Each number is 128 + 24 x the weight over the matrix's rms, rounded and kept within 0 to 255. Layers, rows and columns count from 0. Numbers have three digits each.

# down: layer 3 MLP down (transposed), 704x256, rms 0.0582, rows 301-314, columns 128-191
# gate: layer 3 MLP gate, 704x256, rms 0.0583, rows 302-314, columns 128-191
# up: layer 3 MLP up, 704x256, rms 0.0584, rows 302-314, columns 128-191
down301:129150143131144146140121093125172113126117114130115142118098106121137137153131065129129168128121082131149112136142108145174140132139152149121149128148123130107148107075144134065135124100142149
gate302:114122138125134131139131139122189131130106117127128128135119125146128102102129108106094145132137129127124123129153127172148122144102124139131144154143136100105115133110120096113148151142128102
up302:152120111065117115105147184133204127138124061139141132187084080109144096105169132149135129148187149171079123167111165148182174099156118145132102102173122068088097109127139123124088092150135108
down302:137118104069102130135148170119140124142133058134127146190117136110162106135158141142134139135176150192103119129109152162150157095133116152131125108174131068096133158133159119124093105118119121
gate303:145145116199148138141114145117114165139071092123135154138131147140112080137145110087137151117133154139137152118177131112157152149129121131150132119147117109102112112143116121106124124121109093
up303:105091118174164135122171159117166141129098072109101096119093110122146101210099083134128103144096134136094101093111098124102177132107121128109148134101159143149130104129141105142088120160188123
down303:115111152207130144130133161155128137137092119107098102116036125128121093165133128098146091157127135140152127141123133162140157137158106123141180122081120113147128118137100117165088122120172113
gate304:113123141107165110142123158142159115093122163130117119112122137107152142099147132116154110146097118109190124143125153129138105086100153117115142098120134083072096136113142128135165143112105103
up304:118133135125085110134132089112144126140121131104161104131145098128093151136112164126102117141152091119121136152143145153149147152122125147145099131118115095121143122145119120146118103114094127
down304:150127127167093122122142101106098138122142090108146135115143119121122111154106149141096174112159122135085128095138146125131155166160130139115078146112128154164137107141104151142080129133162144
gate305:119154096086120127122178136175114105080141142125156161131195126118152079092114139138178098134115115182142135165078130143154124097106115146128136120098113140175132101137118147122107080086162156
up305:143096109107155164119054146116137123099146128137128104120144130138118132137127139131093134138130137092134116092157102143094156149172083127132142143128131157147132132115126154115109119179136102
down305:080150134107108131159150120122141159132107128115122181095125157105134159116088129141119154112100139158113170148072124155122101098093145095164133149138128089133137153170094127114164140091147140
gate306:057121113104146080121148109112091119099118189183032107144118124152138090198096106152125123146128127119162145128144152152114168137143117105125120112165078180192134125144134164138119067138122130
up306:161140143081132133163132129148161147135137084115162195117082109096163094080168150128150034143103107125116126109096170133148144112094134143139174153127121144082143121158097119099157149125130197
down306:164129120090156146200131124115148140098128181115153154107127096114172145110130147113115118139088061130119138101106156132200183140102124094088177129161127179092137098086103130134150120131102160
gate307:088173132091167084172112093113156116094160136106112143101102104154090163121099122092107121135126113127145088097178105175136123156116156111093115133104131121103135148130172082091155099113137098
up307:147140130150100113129087135095110131091150101122118097139142108156137138117148145118073116093134119176132143115168093163147127107145094123149124131109112163100125150158144119117163113107139129
down307:115095141097112123106118148134137143126098118113136193101139161126069162126109105122081134146144179112150130096125129105132133122106096132156109129087125107125113114129117144101087118131133162
gate308:158148137140132131121109100094115093151128139145174134112183157128142106143139145127100134125131169174136129098137108124089155101150110127136152129095130131121144150102135087108136152120122143
up308:155128074115138175110121128147134170117158091095148158141100131152105158123111141117158098149081137141106129141130135133100093183162135117121122120118128112128123097156131162105123101173156142
down308:154125085136116159111120110116128149143175118111136142129144160149112134106128130135129139146108182165114097130146142140093097167155141139098128104082114128119134101131111136103100112168156129
gate309:103149122115167125150120116173107142092162097132115116098174048145135145126109137157114103122097144141120105151152151100136124130115109136162138122119091165129119080093129164141129111141130165
up309:075160155162147132116164113119173166160119146127090161143074169130147121120114179097136112136144125137137126130138107112198155163164096163110108103115160097133144078185101124141116146089154135
down309:136146156148162119104145142101145151149175161137105125141058157133129114121122167139133127121159083148105106116121171108164189153147103125104121121125136102147123076153121119134135111117164160
gate310:133128129121133120146148074145128111121133126155115124139141135150126118156125135133163053108159141127167125119083130095129130141125135133139136111136110106113155120092123180137105131111114132
up310:123121106109140075163154193103129169138124135133100075097103140189112114131097113122168066136104098122116189134107108112141145153090121121133156105138154156138158118201107143167104110129133185
down310:115133135108140045127165151118110104115123177105105069105106112155134117129088123134148100125128116115116169107096134112149121138115119109119125118127136140121135076135091170164099115189146171
gate311:100087106147130107098120110160108173130143133134128096107151119121126114097143118099143100130117128166117109137111114170131153129117106170120104123122141117123143089087160148105101149150148154
up311:106118112099151136116073141123181156115190126148121131152130143119153118130184145129125106125145129133079129152115103102151106100138117130126143093111109122119135159161126109101153124087132091
down311:100117113131122140124082126131129131110189083169114120121115156114147103094166145116115097122144129162108115148130115133139131063140116156111146089096124112108126131107145131094145112074105157
gate312:103089127175097096141107167214112142131128188144144140120113139093171126106139168133127191154111139150098142094091104107137095129125145138135129131152115098140093135165135095092155111167158132
up312:147101133120129094151144149145115123184147143144121148119168130105143116109128153115120167141113140131140115147121130094145113150100121126115140172143155083135117084194115087155150083117124127
down312:168134163111136125093147123116127117211137130132104158147147122134151110110124108080143121125130163128126095111179135082126140154112097085082131132091140137128187101143132135144147096104079161
gate313:113141156135079169130151129091182186139141107154140088122154153144153133096123103081114175129139100156127135157122108137142128115150099074135075107133162152100216146129131144128102146092132139
up313:105143095140176136089151139080144122069101111112139100183127129107119119090128112121114127188100105130035152112165111173087085115142106152128159134157162150102119132151120094156118095145144124
down313:131123088126134152103169150108111130128095084134126064178127173116182126114105155153157134239129124106073118145155083138136114114110166084098168159119144120069155169071121102132139124089122172
gate314:158107113131096154176102127153108142145163133151134124147128149107130131122127100086125186153099097096125142142104130114195127146121084130111143147175151125138142136133132113136149118096151085
up314:114172180159133103107122140094152134112107185134127123179103102097167126156140131138103074111112145157077138114136116138135102139091185147122110136079099127118158117105117154100149107112106090
down314:143114158162126112103122160110160128137171143145132109187156089087191156141096096143140117162165135134098141172108157124145091140110144124135114144107149089095128154083108117169154151107152085